From a checkpoint of a small transformer trained on Wikipedia: 2 heads of 64.
Each number is 200 + 40 x the weight over its row's rms, rounded and kept within 0 to 999. Layers, rows and columns count from 0. The size before them is the row's rms in percent of the matrix's.

# down: layer 20 MLP down (transposed), 640x160, rms 0.288, rows 460-559, columns 32-63
# up: layer 20 MLP up, 640x160, rms 0.257, rows 461-560, columns 32-63
down460,102,211,188,162,191,146,204,200,222,180,258,154,215,190,163,229,192,212,177,196,158,203,226,173,164,230,106,126,182,129,210,180,219
up461,090,205,201,235,246,249,179,222,204,224,160,170,191,170,107,123,112,217,228,198,164,218,184,151,213,208,146,192,131,172,211,248,233
down461,091,137,198,202,203,235,169,250,198,200,155,270,212,258,180,179,117,173,207,223,174,196,175,232,287,234,255,189,223,231,132,191,176
up462,096,182,180,206,207,237,286,193,199,307,239,163,170,222,192,226,221,197,169,168,192,215,257,216,147,226,183,192,203,163,252,284,101
down462,093,235,191,238,160,175,234,243,180,211,227,182,143,138,252,180,222,168,222,246,160,190,283,127,139,275,112,144,208,223,238,189,178
up463,108,293,250,180,177,143,264,193,225,185,195,211,181,268,167,194,216,190,162,177,151,158,283,236,250,200,227,265,213,211,200,187,232
down463,112,235,241,214,202,168,163,155,224,189,224,196,159,184,215,249,176,227,113,304,188,197,286,257,211,148,203,147,137,188,108,153,185
up464,094,193,175,167,165,254,231,170,217,190,193,185,181,219,157,154,152,196,213,192,209,235,238,209,186,166,199,245,114,237,210,154,201
down464,096,214,228,173,159,142,197,284,131,226,156,209,171,180,223,214,285,184,251,243,197,185,215,226,185,250,118,207,172,198,154,172,200
up465,096,216,190,185,173,234,157,203,185,165,178,214,248,201,139,271,244,306,280,216,169,218,253,193,175,184,157,209,263,138,266,161,211
down465,098,207,119,181,192,228,128,179,179,178,217,195,232,178,183,181,204,282,189,113,195,332,248,202,197,240,243,241,242,212,200,214,217
up466,102,229,253,260,227,202,267,155,239,174,254,155,128,223,137,185,191,243,172,212,191,252,213,141,235,202,233,246,174,287,253,202,259
down466,100,235,218,150,234,176,172,181,197,163,210,221,272,224,216,172,309,199,205,179,183,157,155,230,168,159,203,137,138,192,213,174,189
up467,098,157,195,187,150,221,181,274,204,166,112,179,248,182,107,209,193,235,248,258,245,137,197,196,129,180,141,220,149,139,249,226,228
down467,095,287,139,220,174,209,139,278,196,192,241,281,244,216,243,186,205,233,235,261,184,216,247,236,207,217,203,218,130,182,89,219,156
up468,098,137,187,187,207,183,190,168,176,196,211,185,240,150,249,201,155,180,175,189,182,255,173,269,174,176,160,207,145,206,189,213,243
down468,097,200,201,257,228,135,217,239,246,162,183,170,206,219,277,181,217,193,210,259,163,183,165,155,100,235,184,189,172,211,227,260,193
up469,102,183,217,154,201,247,183,277,260,278,220,212,201,263,227,200,247,201,281,233,215,161,192,233,197,202,196,182,233,207,130,231,243
down469,097,170,137,191,269,227,158,325,241,210,171,204,177,218,231,185,201,141,177,295,236,177,137,171,179,156,145,230,275,201,189,282,331
up470,097,169,198,174,228,184,228,253,234,97,311,195,126,186,238,197,118,227,212,189,199,185,268,204,178,188,151,244,172,181,210,233,157
down470,098,127,230,201,209,141,232,154,226,142,205,226,186,135,194,158,100,176,136,227,228,197,224,181,196,227,195,166,211,207,196,190,237
up471,103,179,258,235,243,166,169,218,213,152,148,206,199,164,249,238,213,294,136,232,213,200,160,235,262,120,180,245,177,182,226,203,196
down471,095,248,129,162,199,174,230,134,151,260,154,227,135,225,171,211,231,175,182,223,160,201,168,179,249,198,139,175,173,211,111,180,203
up472,096,156,193,127,216,166,190,195,134,211,238,241,213,153,151,182,188,224,205,204,153,183,176,193,213,165,171,236,170,225,223,144,191
down472,102,210,182,275,113,186,224,198,182,184,169,180,136,166,242,334,252,212,202,179,202,235,230,188,179,263,221,248,168,226,207,121,204
up473,096,260,217,203,198,249,214,235,205,180,189,179,190,187,123,186,106,261,207,210,220,257,188,187,227,210,215,208,152,237,181,311,216
down473,093,338,147,208,196,240,193,182,220,150,188,148,170,136,232,179,198,184,151,243,281,187,170,153,190,189,237,197,146,221,207,220,234
up474,105,226,255,162,240,227,218,188,154,199,159,214,173,122,167,228,151,284,264,182,258,161,189,222,250,175,205,255,154,160,199,159,208
down474,103,214,195,171,133,121,168,201,193,211,204,236,189,240,246,209,267,205,221,223,184,165,234,253,244,199,207,177,209,209,135,222,188
up475,094,162,165,189,193,194,218,229,208,198,176,140,163,194,123,207,166,106,186,246,175,286,209,232,153,219,172,225,298,193,227,195,238
down475,091,246,188,146,186,232,206,196,287,161,152,141,221,160,207,236,226,162,252,212,184,152,158,184,176,209,216,228,221,186,127,105,169
up476,103,223,202,173,122,211,223,194,222,151,188,203,196,201,216,201,188,199,121,139,168,211,147,143,235,256,323,154,197,218,233,204,295
down476,105,168,218,259,215,61,252,216,222,167,247,279,171,257,190,227,239,232,251,234,158,250,162,194,231,250,181,132,178,155,176,232,180
up477,094,163,183,174,146,221,69,245,108,169,210,297,155,227,201,155,120,209,236,214,215,191,277,171,153,240,190,160,251,252,184,286,149
down477,094,194,158,169,163,201,129,160,143,168,167,118,250,229,203,247,180,194,225,209,177,245,183,152,219,208,172,205,160,191,161,176,322
up478,096,227,283,228,180,201,182,219,236,154,221,215,262,219,132,118,209,261,179,191,202,180,225,241,178,263,273,154,255,140,267,236,185
down478,092,240,167,169,220,239,206,231,175,162,148,189,174,176,194,227,207,153,171,150,213,219,151,164,197,127,200,184,225,269,169,218,193
up479,091,236,139,237,144,234,119,178,183,232,181,255,162,170,171,189,224,187,225,157,208,257,192,153,233,190,163,184,183,216,175,164,255
down479,086,153,209,162,200,278,136,191,213,130,210,229,217,195,196,228,206,179,181,149,166,224,164,181,115,222,222,205,182,195,232,180,199
up480,095,235,217,154,226,241,284,105,191,204,182,182,146,184,171,231,185,202,191,199,180,173,180,141,205,255,226,256,247,208,163,198,203
down480,106,212,184,206,186,185,106,232,184,225,153,226,198,192,270,183,194,183,186,173,197,211,198,251,176,295,236,207,233,197,183,185,151
up481,098,287,259,113,221,234,217,112,194,151,164,275,194,222,228,191,172,171,224,232,185,250,202,208,201,212,220,197,237,196,185,169,280
down481,095,229,203,233,143,215,259,238,243,248,203,299,250,213,215,248,256,119,236,174,157,179,263,218,152,221,194,185,166,262,253,251,175
up482,105,244,202,147,190,246,241,234,155,193,254,212,208,225,156,184,213,178,227,221,130,206,190,178,115,180,227,206,184,216,229,230,203
down482,088,183,245,185,233,170,215,178,190,171,249,249,231,192,166,199,197,259,167,248,199,210,145,208,165,147,190,193,220,265,195,252,205
up483,099,147,173,222,125,157,220,184,226,202,209,283,115,149,233,156,195,175,272,180,160,144,197,259,190,287,244,242,214,243,234,222,196
down483,098,205,281,214,238,207,242,220,156,221,178,254,276,267,53,194,217,194,228,284,173,302,256,190,206,229,162,186,154,159,143,174,195
up484,092,192,234,210,173,213,128,147,137,190,186,165,272,271,210,218,154,207,216,146,254,286,203,173,212,165,184,192,269,160,243,158,211
down484,092,192,202,181,251,174,183,243,266,291,211,221,98,95,230,151,249,177,244,183,151,146,168,211,207,189,210,99,174,203,195,169,201
up485,093,242,218,204,107,231,254,211,210,255,183,172,242,177,219,126,193,241,152,276,231,206,101,206,238,240,219,186,113,163,256,211,225
down485,088,191,162,191,207,182,160,170,221,172,137,177,180,257,203,210,213,101,247,172,261,154,240,225,146,165,195,186,214,240,207,235,235
up486,116,222,190,201,228,217,217,174,228,169,215,208,200,230,147,216,232,197,185,248,169,279,241,164,197,216,202,127,260,184,188,207,192
down486,101,135,250,232,234,234,160,222,160,216,223,249,174,195,207,159,216,222,138,162,228,268,154,258,202,209,171,156,298,268,222,87,229
up487,095,202,132,235,250,129,207,117,263,110,239,200,206,178,186,295,277,209,112,188,166,154,93,154,211,211,196,212,257,205,232,150,152
down487,096,267,187,200,189,218,147,227,158,128,206,208,154,222,237,130,120,205,153,231,179,223,240,191,135,209,173,211,260,189,217,254,280
up488,104,176,210,95,207,229,168,259,152,134,209,240,206,211,187,205,213,194,257,142,187,177,146,266,262,248,153,149,232,242,174,247,224
down488,099,177,226,186,176,186,240,158,224,158,190,203,201,188,291,177,238,151,210,148,269,174,124,254,230,244,255,185,213,127,200,199,179
up489,099,206,198,129,200,119,179,248,253,214,239,202,147,128,170,205,163,205,214,145,167,238,173,183,219,159,242,184,171,222,164,150,268
down489,102,183,230,235,130,188,214,164,276,203,122,135,212,193,162,243,161,164,212,206,173,113,171,218,105,231,166,234,225,285,225,253,146
up490,103,216,218,239,205,245,149,232,208,249,234,225,207,218,173,188,219,243,197,188,91,173,207,265,207,203,194,138,231,196,189,224,222
down490,102,219,188,188,231,185,144,217,154,168,167,155,144,187,220,237,147,146,165,169,241,150,188,268,175,176,214,262,225,225,175,174,192
up491,096,180,181,146,183,196,223,264,122,151,180,185,130,219,186,253,217,228,234,129,222,223,129,247,152,158,200,218,240,256,122,168,240
down491,098,213,194,230,263,191,195,186,222,208,253,170,207,138,220,209,204,192,183,234,191,220,195,218,151,160,133,132,205,179,258,139,141
up492,093,202,131,195,188,111,159,181,138,180,176,141,211,209,169,266,199,191,185,197,140,142,209,223,162,190,185,281,181,140,263,168,159
down492,089,209,256,198,190,240,170,240,177,215,272,230,157,211,196,224,190,227,175,195,212,96,172,198,236,196,158,207,237,302,229,179,224
up493,101,291,158,260,212,269,218,251,114,216,172,252,174,267,104,176,134,246,178,178,229,146,230,147,229,191,244,159,210,264,218,253,164
down493,101,221,131,167,211,244,134,142,276,189,175,234,146,219,125,179,204,246,173,209,230,215,288,270,203,157,123,225,165,199,211,176,230
up494,091,184,161,209,284,216,201,208,110,195,199,225,178,210,172,201,231,215,164,196,219,217,244,162,255,228,157,191,220,162,235,250,211
down494,095,166,262,222,194,232,288,237,223,154,166,193,163,166,189,193,215,308,193,141,154,180,160,265,147,180,208,103,212,175,198,233,182
up495,096,219,152,226,208,198,265,201,228,247,222,177,221,205,232,229,259,300,244,178,193,147,192,222,274,196,227,216,158,194,141,193,189
down495,102,259,185,132,243,164,262,209,216,214,241,245,174,235,197,261,185,170,217,167,164,202,212,238,200,151,161,189,203,133,166,206,222
up496,106,201,217,198,150,197,200,188,266,193,154,275,174,192,227,161,148,257,169,167,131,250,299,143,258,178,234,224,229,176,227,214,172
down496,104,260,185,218,270,195,164,219,235,196,186,227,167,202,248,198,258,138,227,236,232,192,225,220,183,189,221,267,250,282,197,211,169
up497,099,223,158,214,255,198,243,216,170,230,231,177,187,199,192,165,108,216,217,165,183,203,211,188,237,183,193,204,183,208,205,182,210
down497,101,183,170,222,174,178,268,188,224,187,237,185,238,175,181,119,138,163,172,264,97,244,205,210,261,160,231,150,192,252,191,244,99
up498,101,163,270,111,188,230,232,189,166,122,191,210,172,171,190,210,123,267,218,227,172,249,189,186,168,245,262,249,194,199,258,263,205
down498,106,236,131,148,164,109,115,286,183,164,188,175,223,132,217,176,176,206,255,233,206,227,217,141,196,244,244,221,230,238,200,175,191
up499,096,245,166,258,253,237,202,171,263,209,230,212,244,257,230,228,176,160,184,136,283,259,237,134,272,165,150,180,223,151,167,216,251
down499,102,177,216,172,213,212,190,267,130,267,188,206,228,206,210,229,133,147,206,202,182,242,188,201,222,255,173,143,197,146,243,158,200
up500,100,175,133,210,209,136,193,123,208,254,112,175,231,237,213,220,127,272,232,187,159,163,214,234,171,200,244,193,264,258,200,149,163
down500,099,208,251,225,179,193,196,171,249,235,207,209,254,209,221,129,227,201,200,181,227,239,240,176,146,196,183,152,228,89,267,169,184
up501,101,195,181,126,243,175,169,169,215,176,189,227,148,181,243,220,266,227,275,233,227,199,196,192,103,231,189,108,146,118,272,159,230
down501,099,181,201,239,167,211,131,196,180,174,210,174,214,253,190,195,199,244,120,181,169,141,137,116,147,173,98,228,223,220,204,223,174
up502,099,157,216,220,203,215,255,102,162,257,191,159,182,118,174,207,167,209,185,208,166,246,174,191,272,214,209,184,194,185,243,133,125
down502,096,213,222,189,158,215,181,240,207,152,253,216,226,303,191,258,231,175,222,234,183,118,159,171,120,207,240,155,257,214,106,202,284
up503,117,135,174,228,129,193,184,248,141,219,136,143,166,198,139,170,197,232,172,233,184,205,210,154,200,154,268,221,206,215,129,203,235
down503,111,265,199,152,207,159,157,269,242,137,185,195,156,192,175,205,206,187,280,200,267,266,179,162,149,202,190,217,204,262,244,152,260
up504,102,203,264,244,187,171,227,107,183,193,216,253,226,181,197,173,187,155,114,224,240,236,182,235,203,141,177,215,180,190,198,268,156
down504,105,263,225,229,220,165,205,199,232,215,235,255,294,237,237,249,188,216,194,259,187,143,254,178,178,165,224,172,174,280,183,210,139
up505,099,210,192,225,185,167,134,184,217,263,186,271,184,210,256,159,207,150,201,228,259,208,245,208,214,200,187,132,141,217,259,162,232
down505,104,147,231,260,192,217,144,213,214,179,159,181,147,210,174,210,158,160,110,269,155,177,194,238,177,162,228,208,265,205,213,254,235
up506,133,160,183,171,220,244,202,166,177,159,300,230,209,182,170,210,205,104,187,146,218,257,238,259,217,208,198,170,179,121,170,211,220
down506,102,211,320,200,273,177,265,186,203,177,238,196,270,255,243,178,180,183,196,169,206,276,249,313,180,222,233,241,197,200,254,189,149
up507,102,188,297,155,276,194,145,248,157,202,202,226,189,186,240,186,196,178,186,140,194,135,247,153,177,175,209,150,177,211,210,252,205
down507,096,252,164,161,214,273,170,142,226,246,173,171,175,194,238,217,154,201,220,210,251,184,270,225,177,193,264,114,229,217,225,213,264
up508,100,182,242,210,220,234,241,246,204,234,227,141,124,182,191,213,213,214,235,179,163,264,234,232,238,242,215,154,196,226,240,258,191
down508,090,256,192,235,153,218,188,121,192,197,246,154,270,152,128,189,220,141,259,201,232,221,141,218,223,225,235,221,222,201,234,142,188
up509,098,260,140,210,235,161,289,202,174,207,210,171,249,193,213,282,231,254,224,170,142,206,212,208,223,200,202,239,199,179,251,228,261
down509,102,140,66,219,225,161,163,156,130,193,226,194,204,193,229,225,225,213,221,157,124,160,215,208,198,141,229,173,181,165,188,126,187
up510,103,247,182,194,193,230,165,180,178,215,214,145,107,204,230,198,176,272,157,166,224,180,154,232,232,186,223,146,156,159,139,146,225
down510,106,128,188,222,147,221,181,185,180,241,143,276,146,204,158,156,186,143,163,169,228,193,170,204,193,171,257,216,227,207,230,193,233
up511,092,185,168,180,197,163,224,180,170,152,199,232,175,207,211,265,140,155,205,210,110,143,139,265,196,241,211,163,105,230,309,209,241
down511,097,187,212,200,165,211,116,227,212,195,218,228,202,233,247,176,324,173,94,197,160,268,176,165,224,179,149,250,256,235,164,252,179
up512,099,72,193,236,235,148,174,198,178,184,261,205,186,241,168,173,202,201,125,211,235,181,134,283,260,164,248,245,151,233,195,189,159
down512,096,266,267,167,136,202,211,190,127,243,159,168,167,192,210,185,223,213,187,155,201,201,230,246,136,210,187,157,170,120,225,238,155
up513,106,204,326,235,235,191,179,173,202,181,172,155,196,201,214,201,234,180,163,209,176,154,218,247,250,80,179,241,270,178,246,240,261
down513,106,227,210,245,246,187,190,215,237,223,212,231,179,203,234,244,213,161,269,192,140,180,195,203,186,222,212,185,126,134,207,209,235
up514,098,229,152,227,177,219,179,235,161,202,248,172,168,100,197,236,276,232,182,243,161,236,201,266,293,194,229,216,173,224,226,139,142
down514,099,217,196,187,265,227,218,105,133,234,234,166,213,123,292,196,180,218,254,182,197,183,174,149,180,181,249,193,241,239,241,251,246
up515,095,157,153,177,183,181,244,128,181,197,259,248,170,223,207,199,212,278,178,239,222,283,251,131,262,195,215,185,108,256,193,237,172
down515,095,173,281,247,179,179,277,197,181,161,130,261,189,113,167,214,193,216,294,261,150,143,203,209,152,176,253,206,212,171,232,225,266
up516,093,165,185,248,214,186,147,273,272,228,200,252,204,210,212,136,93,154,210,174,155,246,176,139,334,179,239,238,215,262,175,205,275
down516,097,203,211,183,146,224,161,190,226,208,238,240,193,140,235,229,125,132,223,184,142,222,191,231,253,131,213,191,253,185,248,129,132
up517,103,209,216,174,170,268,215,200,208,206,149,265,181,221,156,212,245,167,122,202,277,130,214,192,228,170,216,252,208,226,194,208,166
down517,095,264,139,141,186,202,240,132,260,213,212,235,173,197,214,188,161,178,223,150,232,224,166,241,194,178,226,198,253,242,160,165,135
up518,111,197,224,138,266,205,184,197,192,169,168,326,113,271,181,231,163,203,190,179,155,209,201,288,181,211,237,207,262,174,251,162,265
down518,104,174,244,238,123,248,188,239,192,157,119,245,251,175,145,129,159,220,186,205,196,163,170,289,208,167,152,261,187,244,274,143,154
up519,100,210,195,166,236,192,247,213,259,219,273,283,227,187,244,312,208,232,239,244,95,128,158,190,201,226,185,209,220,228,140,210,212
down519,099,235,225,224,171,193,212,186,240,160,156,220,194,234,162,167,193,239,221,209,300,172,248,206,180,234,165,202,205,236,222,95,205
up520,105,264,188,232,194,202,209,132,216,168,331,221,152,130,178,205,196,137,224,164,199,194,183,224,178,160,169,183,164,170,186,175,209
down520,098,159,225,192,172,198,266,184,192,257,147,197,162,227,232,208,302,253,228,163,221,212,228,147,277,211,113,244,198,177,267,220,222
up521,095,212,195,266,189,196,212,184,162,224,159,214,240,150,174,204,232,245,129,155,212,196,210,227,187,177,204,215,223,209,266,226,184
down521,090,197,195,177,252,167,200,119,150,215,235,219,213,201,218,185,174,267,223,168,198,112,246,172,238,237,148,103,276,211,157,223,255
up522,100,241,212,214,182,209,247,177,272,209,225,201,197,166,179,213,137,186,259,179,204,234,164,172,243,190,152,162,215,194,177,228,208
down522,096,186,184,261,182,257,166,79,171,187,200,226,273,281,260,182,265,191,196,200,200,172,214,247,219,184,255,130,248,171,202,281,201
up523,100,214,141,185,203,217,237,178,194,157,227,235,175,203,292,215,191,171,100,227,187,246,182,125,179,276,225,231,156,175,210,202,185
down523,106,171,209,222,239,241,177,177,234,228,200,161,245,186,170,205,226,236,169,143,228,176,191,174,240,132,86,269,222,174,186,193,248
up524,099,202,247,219,154,205,195,257,211,214,219,200,223,166,203,185,221,191,154,219,209,223,215,162,180,177,188,176,206,195,185,218,208
down524,094,194,240,175,205,197,197,193,191,160,227,231,196,167,239,261,108,206,260,216,200,154,221,147,232,118,212,210,229,252,150,220,187
up525,106,245,276,185,187,220,127,166,133,211,169,243,212,163,258,137,130,179,255,184,210,210,239,269,236,223,200,180,200,202,141,170,299
down525,092,231,269,261,245,158,136,207,236,180,158,189,177,175,203,188,158,139,185,239,153,261,154,165,237,187,222,220,236,156,204,210,144
up526,095,173,210,121,173,177,177,197,226,224,207,204,195,212,241,238,200,174,198,154,204,163,240,228,226,220,239,261,206,206,195,229,190
down526,089,290,198,241,212,143,168,225,243,224,196,255,197,173,182,204,209,174,159,251,222,136,235,231,202,215,161,137,198,200,118,213,158
up527,101,223,141,191,153,242,199,191,284,185,204,180,170,164,241,251,242,189,215,145,236,217,118,203,252,206,181,245,231,251,224,152,248
down527,106,171,173,286,180,201,90,235,152,178,153,206,212,161,84,235,166,279,232,217,125,159,259,219,131,252,186,238,240,218,216,199,219
up528,100,210,234,232,204,206,221,150,181,204,183,178,159,217,143,214,223,240,184,237,133,147,196,172,190,210,175,250,193,150,280,272,194
down528,104,71,178,203,141,194,177,209,220,180,235,226,216,211,201,201,192,134,157,228,186,229,204,182,223,196,211,254,221,134,259,234,248
up529,099,222,242,260,263,201,211,291,163,242,238,186,201,260,182,150,232,255,160,263,139,217,244,181,152,223,219,236,134,118,234,223,243
down529,096,217,307,273,170,236,178,181,164,149,187,213,239,198,193,161,143,249,224,163,164,230,226,222,172,199,189,238,186,152,158,198,179
up530,094,178,311,169,179,254,206,182,213,173,174,180,188,146,62,213,241,199,163,206,129,277,189,213,269,300,235,258,153,238,215,179,268
down530,089,147,141,161,271,201,240,267,207,159,277,233,238,194,214,157,201,214,168,217,147,194,209,151,128,182,240,225,201,182,204,138,225
up531,093,302,203,227,204,240,243,198,260,248,207,106,179,291,217,228,181,182,203,254,196,165,191,166,219,252,144,249,203,237,238,182,206
down531,096,170,273,161,325,153,237,154,145,196,216,193,243,201,217,307,217,227,123,188,194,166,128,259,195,175,186,240,230,238,193,160,232
up532,103,242,149,262,249,172,237,167,293,273,133,206,292,200,175,200,257,237,164,186,239,218,185,202,198,155,208,231,164,210,161,141,203
down532,113,145,227,102,152,157,137,209,127,212,193,250,206,194,248,218,240,234,207,230,186,230,313,202,210,201,161,306,158,239,216,154,170
up533,098,181,178,262,136,191,201,177,125,184,184,186,232,232,158,225,235,179,225,143,257,188,243,232,201,187,189,221,246,196,208,177,210
down533,102,143,196,194,245,216,288,187,191,201,278,273,174,201,180,258,224,207,246,225,124,197,226,204,93,251,134,197,176,161,220,159,147
up534,096,307,216,129,139,218,142,193,197,189,209,259,191,247,134,173,192,158,155,211,224,157,158,157,240,114,159,206,258,188,291,213,163
down534,104,225,136,196,259,148,208,228,175,241,269,229,143,216,212,254,158,193,230,181,233,190,174,176,162,219,257,154,140,118,180,158,219
up535,092,188,185,164,167,264,147,167,157,253,203,253,167,214,184,134,198,210,270,143,242,219,247,119,234,253,229,188,175,208,208,197,221
down535,095,152,180,268,123,169,133,248,226,209,136,241,238,186,200,227,227,255,214,211,150,220,221,180,223,237,179,158,129,207,156,246,151
up536,098,196,232,102,175,204,143,219,244,186,197,276,181,126,154,267,170,205,121,150,175,215,166,186,181,240,124,177,180,162,274,196,216
down536,103,230,273,261,223,230,236,219,189,195,258,217,145,113,165,226,187,124,245,215,250,278,219,228,156,170,268,208,257,224,222,178,213
up537,096,222,209,243,141,207,161,140,211,180,211,171,158,196,197,228,208,254,193,160,168,142,197,251,233,205,272,152,196,211,187,179,107
down537,097,163,184,216,163,193,190,230,232,221,229,140,157,198,205,228,264,239,141,116,232,171,176,183,238,147,225,200,213,287,208,171,175
up538,101,187,184,185,187,179,188,263,221,206,211,195,213,189,239,198,219,252,184,293,200,257,223,210,172,202,141,260,231,203,145,233,181
down538,105,174,205,229,158,203,192,187,266,202,206,245,145,190,183,215,188,127,231,214,195,146,170,272,178,167,190,262,202,197,170,215,216
up539,105,261,221,196,211,266,241,199,201,194,219,203,171,221,159,114,208,294,204,177,114,159,242,195,164,244,161,139,147,153,217,198,133
down539,101,193,170,223,226,186,232,181,191,194,263,248,237,195,191,180,202,177,166,181,229,207,126,226,226,170,263,250,162,226,157,190,239
up540,093,226,211,152,155,211,135,204,196,241,133,170,194,189,186,291,236,199,241,260,231,173,183,189,210,177,194,197,197,263,175,230,241
down540,095,208,149,232,168,131,169,245,228,166,234,211,236,214,238,188,178,238,211,185,260,175,170,132,190,176,283,167,204,178,106,177,169
up541,097,214,278,233,187,224,232,186,269,258,162,155,122,148,190,198,168,210,199,200,237,237,273,241,249,194,132,157,107,164,261,210,198
down541,099,178,148,139,194,225,178,213,183,172,186,221,219,214,191,213,172,138,256,205,161,252,208,158,262,204,231,167,181,125,195,180,230
up542,095,305,225,212,182,181,217,258,269,145,202,164,202,217,238,207,207,164,158,223,232,253,146,270,200,185,202,262,233,174,216,229,197
down542,098,213,212,152,227,161,227,161,187,160,219,201,138,224,269,166,160,218,251,169,168,189,151,160,179,252,219,156,164,270,181,276,226
up543,104,180,225,188,180,186,189,180,192,174,174,250,154,217,294,261,174,182,274,204,219,157,173,185,242,192,169,212,202,197,146,226,204
down543,106,210,158,260,176,196,201,188,199,211,198,226,256,186,231,135,263,219,162,129,246,170,133,195,220,164,143,202,272,150,219,235,167
up544,100,195,199,156,230,158,183,157,230,239,278,231,194,200,228,241,268,255,149,210,248,180,167,167,235,223,155,202,115,107,212,166,159
down544,099,210,249,246,184,168,230,199,167,160,169,184,285,117,131,172,173,172,251,127,197,186,250,206,229,148,199,148,222,179,148,215,270
up545,114,246,214,211,205,215,264,322,285,194,232,152,198,182,208,121,201,232,141,150,116,206,186,215,110,238,147,189,150,197,149,224,168
down545,111,248,165,170,226,177,224,206,232,164,121,244,184,204,201,278,228,167,180,169,212,103,193,287,170,211,219,138,147,215,285,218,172
up546,101,194,162,205,184,222,196,160,225,192,191,188,264,175,232,200,178,210,178,254,92,194,265,201,249,156,170,160,234,175,178,171,240
down546,099,166,183,150,144,308,238,184,249,151,212,210,150,224,177,167,214,196,189,149,180,334,92,239,188,258,227,219,203,240,196,191,191
up547,100,219,192,201,226,114,206,129,200,183,188,160,230,185,237,196,244,208,198,238,163,183,263,252,198,218,209,161,237,245,233,204,207
down547,096,171,137,230,194,210,199,222,188,245,156,201,135,199,181,195,249,190,223,182,239,220,234,208,195,138,227,248,191,144,170,146,111
up548,100,149,179,178,165,202,205,129,197,199,237,202,165,217,245,103,167,240,191,208,267,198,260,240,211,238,208,244,185,206,228,205,178
down548,099,218,264,227,185,213,177,175,248,177,223,228,253,150,259,190,246,175,158,198,225,196,242,214,182,265,180,166,133,269,200,240,176
up549,098,146,195,138,223,217,205,193,209,196,148,221,238,202,169,206,193,288,231,240,208,192,233,230,154,106,184,170,193,171,222,193,253
down549,093,269,116,165,203,216,250,191,170,149,239,182,189,245,248,239,207,168,154,119,239,258,126,170,195,186,207,148,205,298,190,205,192
up550,100,231,195,164,226,168,229,190,154,286,137,144,224,149,138,214,197,189,214,199,159,159,211,167,204,190,230,261,183,260,243,248,215
down550,096,178,177,234,183,244,212,217,209,206,125,239,199,258,190,160,235,195,218,171,205,219,225,225,275,178,200,171,225,231,176,196,163
up551,098,189,277,244,119,134,189,187,160,147,150,127,153,168,204,174,253,237,161,316,152,200,225,241,216,254,236,215,218,191,188,174,176
down551,105,176,131,207,263,168,160,203,241,148,161,193,180,189,222,192,209,200,193,161,268,205,242,266,195,182,112,137,167,218,220,214,195
up552,095,167,231,135,223,123,181,124,235,211,190,203,158,239,216,154,237,236,218,191,190,269,202,195,186,198,291,178,187,167,253,135,253
down552,106,216,154,178,189,161,187,225,204,218,194,143,142,250,230,234,275,237,119,174,161,149,176,207,255,212,120,198,174,137,190,213,219
up553,102,282,194,206,198,199,220,203,168,186,236,121,122,153,186,211,170,208,234,158,170,190,251,188,252,217,193,240,171,119,240,243,179
down553,101,190,168,225,185,196,193,159,208,78,131,248,195,247,189,214,222,267,228,236,196,184,263,212,210,196,229,196,269,225,225,192,148
up554,102,218,171,257,219,215,211,219,189,111,176,249,181,260,288,189,154,293,190,238,142,201,243,305,197,210,140,160,178,243,180,190,203
down554,100,240,215,189,131,204,207,248,222,190,223,171,231,192,196,223,207,184,246,207,235,185,211,160,164,236,213,264,237,171,129,232,271
up555,102,127,201,172,238,168,168,179,213,255,164,195,243,149,181,226,156,259,232,249,182,115,190,188,209,164,220,144,225,168,253,160,241
down555,108,151,198,218,227,284,157,189,171,176,198,178,127,212,225,162,190,169,101,181,202,265,210,227,150,143,235,213,216,156,123,186,259
up556,106,241,231,191,217,302,251,173,188,300,226,177,146,159,248,112,170,307,181,176,226,145,129,218,160,184,213,162,200,222,141,150,209
down556,105,107,174,227,221,195,181,201,143,199,199,229,170,244,251,229,229,168,224,195,188,167,158,193,253,194,210,201,197,198,263,207,120
up557,097,196,222,225,189,173,294,277,222,191,178,169,209,229,220,120,144,146,209,252,301,122,220,240,230,193,207,131,213,191,247,201,172
down557,102,224,156,157,193,237,146,228,115,188,162,124,147,196,200,228,233,224,204,203,210,194,208,161,172,149,198,116,201,199,253,228,259
up558,101,241,185,157,141,264,187,305,249,156,161,201,251,276,292,204,189,173,224,159,187,164,238,246,242,186,220,242,254,179,189,186,218
down558,101,143,210,217,209,270,202,142,261,254,187,198,241,144,173,187,195,202,245,174,185,221,218,244,251,190,260,196,220,185,258,302,204
up559,098,219,240,186,153,182,148,177,212,218,197,157,221,174,245,132,133,206,203,209,203,233,286,117,178,201,181,284,225,209,234,211,179
down559,100,116,218,206,196,238,220,235,214,173,183,201,210,170,206,256,197,233,199,224,201,249,166,165,173,187,207,186,174,111,246,218,239
up560,098,200,225,218,203,198,191,159,145,260,114,205,177,238,92,174,214,163,139,236,208,179,167,228,245,209,249,238,241,254,209,149,247